config.yaml
d_model: 256
activation: "squared_relu"
norm_place: "pre"
norm_eps: 1e-06
tie_embeddings: false
extras: ["some layers without attention", "local attention windows", "paired heads", "shifted keys", "gated attention", "exclusive self-attention", "value embeddings", "a smear gate", "an embedding shortcut", "capped logits"]
init: "uniform"
lr: 0.00147
schedule: "wsd"
seq_len: 512
doc_mask: true
dataset: "wikipedia_en"
Each number is 500 + 40 x the weight over its row's rms, rounded and kept within 0 to 999. Layers, rows and columns count from 0. Numbers have three digits each. The size before them is the row's rms in percent of the matrix's.

# up: layer 3 MLP up, 1024x256, rms 0.0874, rows 965-1011, columns 192-255
# down: layer 3 MLP down (transposed), 1024x256, rms 0.084, rows 965-1010, columns 192-255
up965 079:454463544470480472470467543513574530499563417463540549516497527510463495508530573564431520515494527475596388446495509486508543495529532539550545525522404469500467402510574472453540470504501482
down965 091:603512513551530561493533440487442509512476431442445476549555516519518549469583490533473476498532506525485477464557492523519529428524455571517488519542521486550420539545545536432464438497577536
up966 108:544490544549463547510482484503522521484552542510567522504475479551475561525488513521479524534540538438499492518519525436527551503450482519513586547530508528558547501482454559478526574493461454
down966 106:509408534564555541550555509462449463464539522542457535490476512497446450499448481436476419569532535509456487428509484533464519477442514460522440525497462522541481534403575524559527525552517550
up967 103:498497464485458562493505497499512615453526494472522520445485453469439513433456487481445465490550572418493482538461524510487511539417396434563535476510446450469475554547483503468526545545494465
down967 100:515546548541509470507444452442427514485463482496453468603588499470585416492573457524457518494502464530501482562509506620517525502520541461529479524511484448464471523449418529498567479431485458
up968 084:513488503467475450481499604523508525470527431537478530469455551510555465453451527442533502472470528544574436524500527456549519539440422510532491453495486495526549547535577487504489523561603443
down968 084:534443522472553480583567494467459491509533469475496560545561434476515555482438456493498488530567564513460527510505452510535486401481574411584465585482527447461528493433432451423469462475542537
up969 083:549474489505470529563568530503540512453537545577519497498458486552452551522542501512556503475558488472536472427451489459508463445456505552473570488470518529471516491521545494504520515480497523
down969 087:471495504465474451426549516522455468454524432500524472424481493460492499514439548479457474490572525464485484555425471463548497475516561418475533526446525568539505471427581588497537550563570532
up970 115:487475461456533513430545491555524552549506430497435516505469489531456471508483559458539493527449513455494470602541513445595547485449503452578529465503461415476501562561504557530441543488520537
down970 111:486489465417562557533489506492504387452491475529464498491575513547542512444566498506470480538485545543501539491479517474471475461508545545464469503468511544419457474559495475536497538458535461
up971 091:477523501549512571477480483493551510434456486476436453432456502414527447417461482474534478514496528451493459551420488471533494558436422446504516548556522494451518555548534423603489535516535421
down971 087:524543478519535459526489533548480467533466534493429499515536472486490554531520427526485541525527565574544522485471563492477566469493460511502492504463549452459448490510523491441493493505461569
up972 108:507490442405460489497530595466526513468533481516462455523436547544400479521472563491492528476560528519501522463466513479430502512527434453562489462471541472457517512461502515461431471596489529
down972 107:478570466470481564534491467466558502469516475411573499471473516539556553456561469444574530488471578495496501468589454490516474526552499483481500497597531521553535496468419507512515508494444527
up973 102:511489519438432504499461505460531503420529455540515506515499570533507525477505492501457504455532516530575491524473478507490557481480520480555519471459518429507479459456485486506493570471509559
down973 102:507470585492493494444568484480531563548523547459580451492511510480460491481526507499455476570448513488475509536507438473499599474531427548471468530466566525499423542548552545501519531466555483
up974 119:450545516510520543421625481519547534472492546562506465547516594468444588542520520488417522509538439479518508536507482428525491517450474449493483499518404505541536558490520496523489493491544433
down974 107:524505490492529459514477505500472449457514639491523419470415470532526430549462499469471493486520480471541548442506518485487489489491534526464545482546460508487519514497510600482522399443519468
up975 091:424540479493523519521564512551524548503462488552551505506405540434483508459417497496487502528516499497498510539524522470572565475478504471517540490475524476558458539524489524506494513441472428
down975 093:552528530499566466470494507480500469494438512506553546556414505449457491544456483537486530500489452487427485521519545499522558501521479522487495459473485499441455447442513520451479479486522517
up976 107:432460534551486593544486484516519491548458549460445402475475490446461534501521472474503487466468490499498453527462556477510547501476543499543438473530432537542460442591516517482430455479540461
down976 105:476488496486532568477459517551474452527474496484503475518536570512517492583501450561482498503457470514402523499486501520473479488515459553516534470478464478559418473494535434418486493512526483
up977 129:503517493551476531399544518527526518469383521444570451461424564503405554534478511505456545479521601491518497540463535467494528556473434458499495470490410530444519463517547444498539495536508511
down977 123:538573554509515555408459449456439523513480587389559560538481475478538590561465491539501534492515490503509540558514494510510549489542495491569520518435484512507472450386566530548517494503505508
up978 108:438490522487471468423456526549502423548471542555481463516537477514455568525546539553604520532542504458557440482449476454564527456473520471531478458589491532529441434477448574524530553508509519
down978 106:484448451523461536520508488433535550567535449516523447572546591437528479445451486419422514437496482522454504539507471506462497493496547486527503491524450572529470466492546496522548498540482506
up979 106:502486476508509526462492489525540591507494487494509500506520436551458543427516618503491461482536488515483501469517482468520481493471547497496527465510485465481550471488604452444499498533566548
down979 105:535466450469579410501468456540442508497511531431459517526489533468506473559537491498467557519558452546396580502472435465515503547445419433460506529526505526554497517538510536507530514448425516
up980 124:447487484438487464454479520551536481471551540535430487447492447502446448491493547501458510423520534522506427492444482478488537442476529446576574592515382468545504488533524504509494522473488470
down980 114:519542572515539489443469513577485497545501526541516457557477393476465502592482488515460536500536480467528392499480458547541536483475480519529554457434461459540507526536512490505512498472432543
up981 107:535537491511467508560505534591523517387496476466486525483503521525463503534534565484523470579461459497548465481505477531436486562473439479490529481501461483529453548532498490523455424499513476
down981 110:507464532451470466449462450520501501520450485498419488530430528463451547512486485494496533412473569500459541472505495494532502487519447554582476520514497490474570534451546547521447533537526522
up982 109:505514478481484495522475504531525543539574428497461450478489465444456457488506505460469493513504496438493473527484453495495506589497533481577478439438520492529499531449490469520523432560397514
down982 106:469533513529555539460522448536499429533440524425511520466499463538476458506477488456539503536536464522430497525478453406484621537522458568529426516514495509496480516485541489435483508413554474
up983 098:567460467469481517533468553545532462555494497472536477516528472482439508522467558500501514539530472421475475460506530487497545538440469458520505441523525375510498476564490473506422506590431549
down983 097:436549487528412484502483422505476447479467457447551539581517520504484502482471494459440563559464456452535575498507517520535524483525435439483488512535468494577553541499481517439468491486440473
up984 103:451576548546523495486512517473531468575528475527468481452529535526501550448454495504480529468532519506495487510430572486452489560534537516520514479577526550476494555495508504584504576582519463
down984 103:458467514481536471472476470463503487499550510442605468501408486484520496472515508500451472486434489542597537495554485457540443502537514443572458497557523606473509513556408534437492505528432489
up985 089:459476489506498528482544549439500563479491471553450486450409485470457453418480584498568418514543522539443498505522525493510534494409463500515494522538567526431525500434509490580512515602534515
down985 086:527565577478521455508499429512512514539514478472509498501455500454578539550502509498507472535471429518531467505500497532435519490474495483608463522518538456543462472552528427525466479420537494
up986 098:501506458498490515532500555538502513463537452497487583461484483507479539479519505426448495525500544468483466460445506498485425459506500583494457591525538489519493511598501494599548558521524527
down986 100:513456488514558571503497477521468480536590495462537479427507481539481426530504429462412451545495492593473515504428520549479505477509507538462494455496548435509431485515506428391451546483523539
up987 103:435500537537464488554519507526518542542530524497401542471453565511544464525520498471504509526499507448509456481492486490458498456412473549544522445443463412482553460443560544455490530548576409
down987 105:525522548477519525489450427499396569543498463442518442465478460542541420441496423521515521472444496557518434477510486495639560528563543517456480506518463564478529518491445466539526556444509480
up988 110:439598429529493505530581472532512496460450451478550469512487469524429495517549474518480473533496493494477467478475537484552541471473503507471506438616475518454563473494508514541476543556593438
down988 108:495477585523456471487483542518502457572532477452533506521544530584504552456509483447451464513496505477477442529527515504430583583506534500502544468478475495537354519442462483516539516494562441
up989 092:543479470499504531564495474504522547548473478493514471574417587515428515532476507496501603500546468499476463511532455483496522491490523443489583494490538516503486487418546585439510483512548419
down989 095:483605447473493464495464510443505488535455497477482486449450512532512502511564401509481465480502527462385534540481527538507417471470598494481504524579561539493434499514449524489535401395532491
up990 099:500511521519507482457448522576503526428505471514404517487420535497449565538488466446433520567468531446446460528450573442508546588469508571530518455513517448503608482507522503486493575523482565
down990 101:512520542598459475452535461444549530452431524546515571506456487534537385500508503506467447517509453510500510511448475508540494468467508488444532509461566477454462461533562494438485477480490495
up991 097:527538423532496533520489570543535483494500470465480423566526443471520511424485549460506527572516492529459447498473551506501486479483475489612514584534487499534452519550484534563477474505457481
down991 099:482438505515486399481450512420564482503479503498494486453466476503422405497486550456472349483533532498533496580466507473493456456482480437431502496521465498467465526487517571487465557546519457
up992 095:509487459518481545435468516566526515518580482514456480516496482508466489584506580513559518510548521475476535535486459487503562597492511498513484533509517500514568522492590537570565553478532528
down992 093:511522430455439485429530509497586453450456466483530532556525514512486461518528543608473537516456456520500465461532498499523443525482557458572516539534498495488465471435515435520483534483451460
up993 105:498479494504512496469518546526563509480530473514527496468505535491562536423495489510470432419511552509518454506470488547502566448483475505515530479493442418466592465543508535504503449416511534
down993 107:497451468485493517509514483431497530505506535515559552583519485517503437553543463571479486528518501506436517510516456496500473510418473487474515526511489522463419562446560522505520464543585449
up994 107:482519556468464517448452497486535535501502531457504499540562450527425516463505444452548552519502482535515477533499454493500513461452466472569470457493517491444554488536507473404510508452491535
down994 107:546516535523511468536524505463492506501474484474541559599561528515479458450439464497484480539503593481538524554534525457480458513446496533461514485469502485550498497578498452458513414534473481
up995 109:462513496500472449496541570486513519531470488488533467442483511453490525422520446486512474507471461461538491525544469507502531587529478500482487434447466512516548518506453440564537495546512595
down995 106:464534452489482440526502397488539464650552506527500488484499541506484465434461468456469547576442546503452509514552474472491476457593512442558552523549575490459535497499547487514570513501521413
up996 097:564462461516466468520483489603535488467559446492434471551492478598553500511515565471584506524533435390491421464571484522511506440438494522482466477484499450505512439469567520517502492477531434
down996 099:530465521516503484532517562560492499557503543480503521465463515469526478482537515470567553529466542452445471522541585516488510504621477508577494465545533476572476519433505534491513570413547496
up997 099:550479455474481517502486528499548528509506498536445514507467586479451518418500532552533444496511466487502487520534520460564511526464560522589492474527480513417512473623515515516451488584506490
down997 101:505463443589556589501532490502496491536476522482524517511470545487502512532455464537438484523441543522521500575537456514511479556452553489431525508537538472487476469503553577532458553548535524
up998 097:427473528499440530513525555461519492420489533512557481530517540499544468471530498440441437576482456497498447424444457454472547532511477503499457463525456474540501532441581450574404494510513500
down998 099:488514459467488543505518526520547506505462639517535522527495533422463550528499513465514546532492478529512502534453520543506503470501507527470489435488550503447496492483485549524453549515528454
up999 107:402541512531471529549482532601491453496499473458504492498490469520468479496531508498507500493516523544467486523500500563493593486465487438552508517520565454554510450515494449445524443525565556
down999 107:516531505471457470525463516460542481471520452470470466482463545528456457525502497482527496497521476452545544492468562596413442459454519464533516425479480445479465436419497499510495542430492428
up1000 106:511521470519520505505529536550509500483425510513512545517463597535476530522518548562431513451494529515519444482420409435502553481523557549543528527454420427523491483517534425513573509561534513
down1000 105:437493443571475461372570490518535552502514537474555527554498488537533519467589539505552449462519465549430486527434463488465468526538535496539504466516525501546474519510493490572461522465530486
up1001 087:452516588511453498409518475590528516510540490491492499458463512501563515457524536485488477495527497539496498461455514471564552472490474445497486441555513497485502479608535509500517501520480467
down1001 092:455484427539488476415512500473555477433495553547476518475490434508542489538440480468538502532543531507514511501501541463446442468552473483449493508458452459441557491422485427460485484578465561
up1002 094:484466470488510522487522545541513473512596482453500463508529493507513584504524504447484512516563500433485452432496507437456527523482519518571499554529509459493502446547576512466488508534466456
down1002 095:536504565541523501507398481542545442542459524521548524530445589513515466543510545419486549572413512532539553512558509522483523537502525504417484524505509540516438496474469539400484534468498521
up1003 104:533551495497502511530508462543566497489552413505544472458408450494552532478570535544429567480463459516538461595478475461417482516534541451516556520391577506524505419573495498516449598542515498
down1003 101:550482515457469407507532453499516482518536506513441570475529481524548475492453442463544508534550470425437503493521564477459483541498500503432502506473550592524564550463452508464531527529426565
up1004 103:495518502501511477452560517476516483476480549446433518466496472478547487558528548536458453510486501466467445498472478442538562450423509514562452469502477468579534474514495546533409446455496502
down1004 105:565550434524527547509410493493525541561511477534511482541461486462478460452435481475528523510505548479465597511519494523467529544523513531484514562473521477513522494559538508585453503550530534
up1005 121:466453540468453494522551549469509503504462516451502545481463511508434483556447468498500542494500526525510482489507583460479506514448471426490487542471538469496543486500481473486459543449494439
down1005 111:582479577459482492523482479505490475548425560473547487488481504464559524533559449444565470523532522528477509500455509543460461501486523447516517525448510512546469426500431392478491526532506522
up1006 113:468464539456483565588507468530534580468539471442487454497451445426480474459536476518513461387506539503483497472480549378471517574484517542520482537451565452471571489498512490495482524480560495
down1006 107:506550376510524491535559519514529472487478531524449499468533473518530513606556481474501523492529499474446440450515473484490520541501409559513525491464536522482516520575481436515531519470532456
up1007 106:514531519475464495492510490494549574562502435502438523528486541561451482451397463535584480545490513541459516534481460510508478569503478530502470482541466398479517546425464429502548506553458499
down1007 107:558486513521443555449523465535470524461561581506515552551523486423498521464545462515549450467503490474495500518536478482451484479516490505468484529466517482469552527450478503479563379533484571
up1008 098:483493467500433491535468525549556515578577564500539477521503408606465456445512545488532584533473513555465464451545470484491543493490491551505491582489530412477543463501571441494433525477483386
down1008 098:485476524504481484481482440550486468538535543527527543481492500446422532528449495461466462493488571489547539534480501515485549526505504472529444495498518488502439421539488542497514485508530404
up1009 096:384510473495492484533429480535577535570483493455448487459493537471524441493501509473543468524566449532578433481540502410477540511419529530540584537468518444522436561568519482447508510526493392
down1009 099:471530496560485503532504489488503537554498474544523499537526483437579507582489449519494543496540484517620527438501511505454512506479578546529429549498475467509476507507471461542471471453525479
up1010 101:505466473435485482512483561558551523511473410499517530506477608478461565508493553440500478464481528454560452583531457509513549443455491495512522458509474441488510494583500494531485585498550425
down1010 103:563475542470488457520473460432455508409573503534491542478514491528394472466532528564588547495500525530499491547504509496521472492469508468535498523529545488460488509468496532510464483499528451
up1011 095:524456485480500484496497534551528546459499486544425532584515538544506487527512523472459539520587493494501493466473433496432472545487483535500543469513556430472558478454575446478496497474479496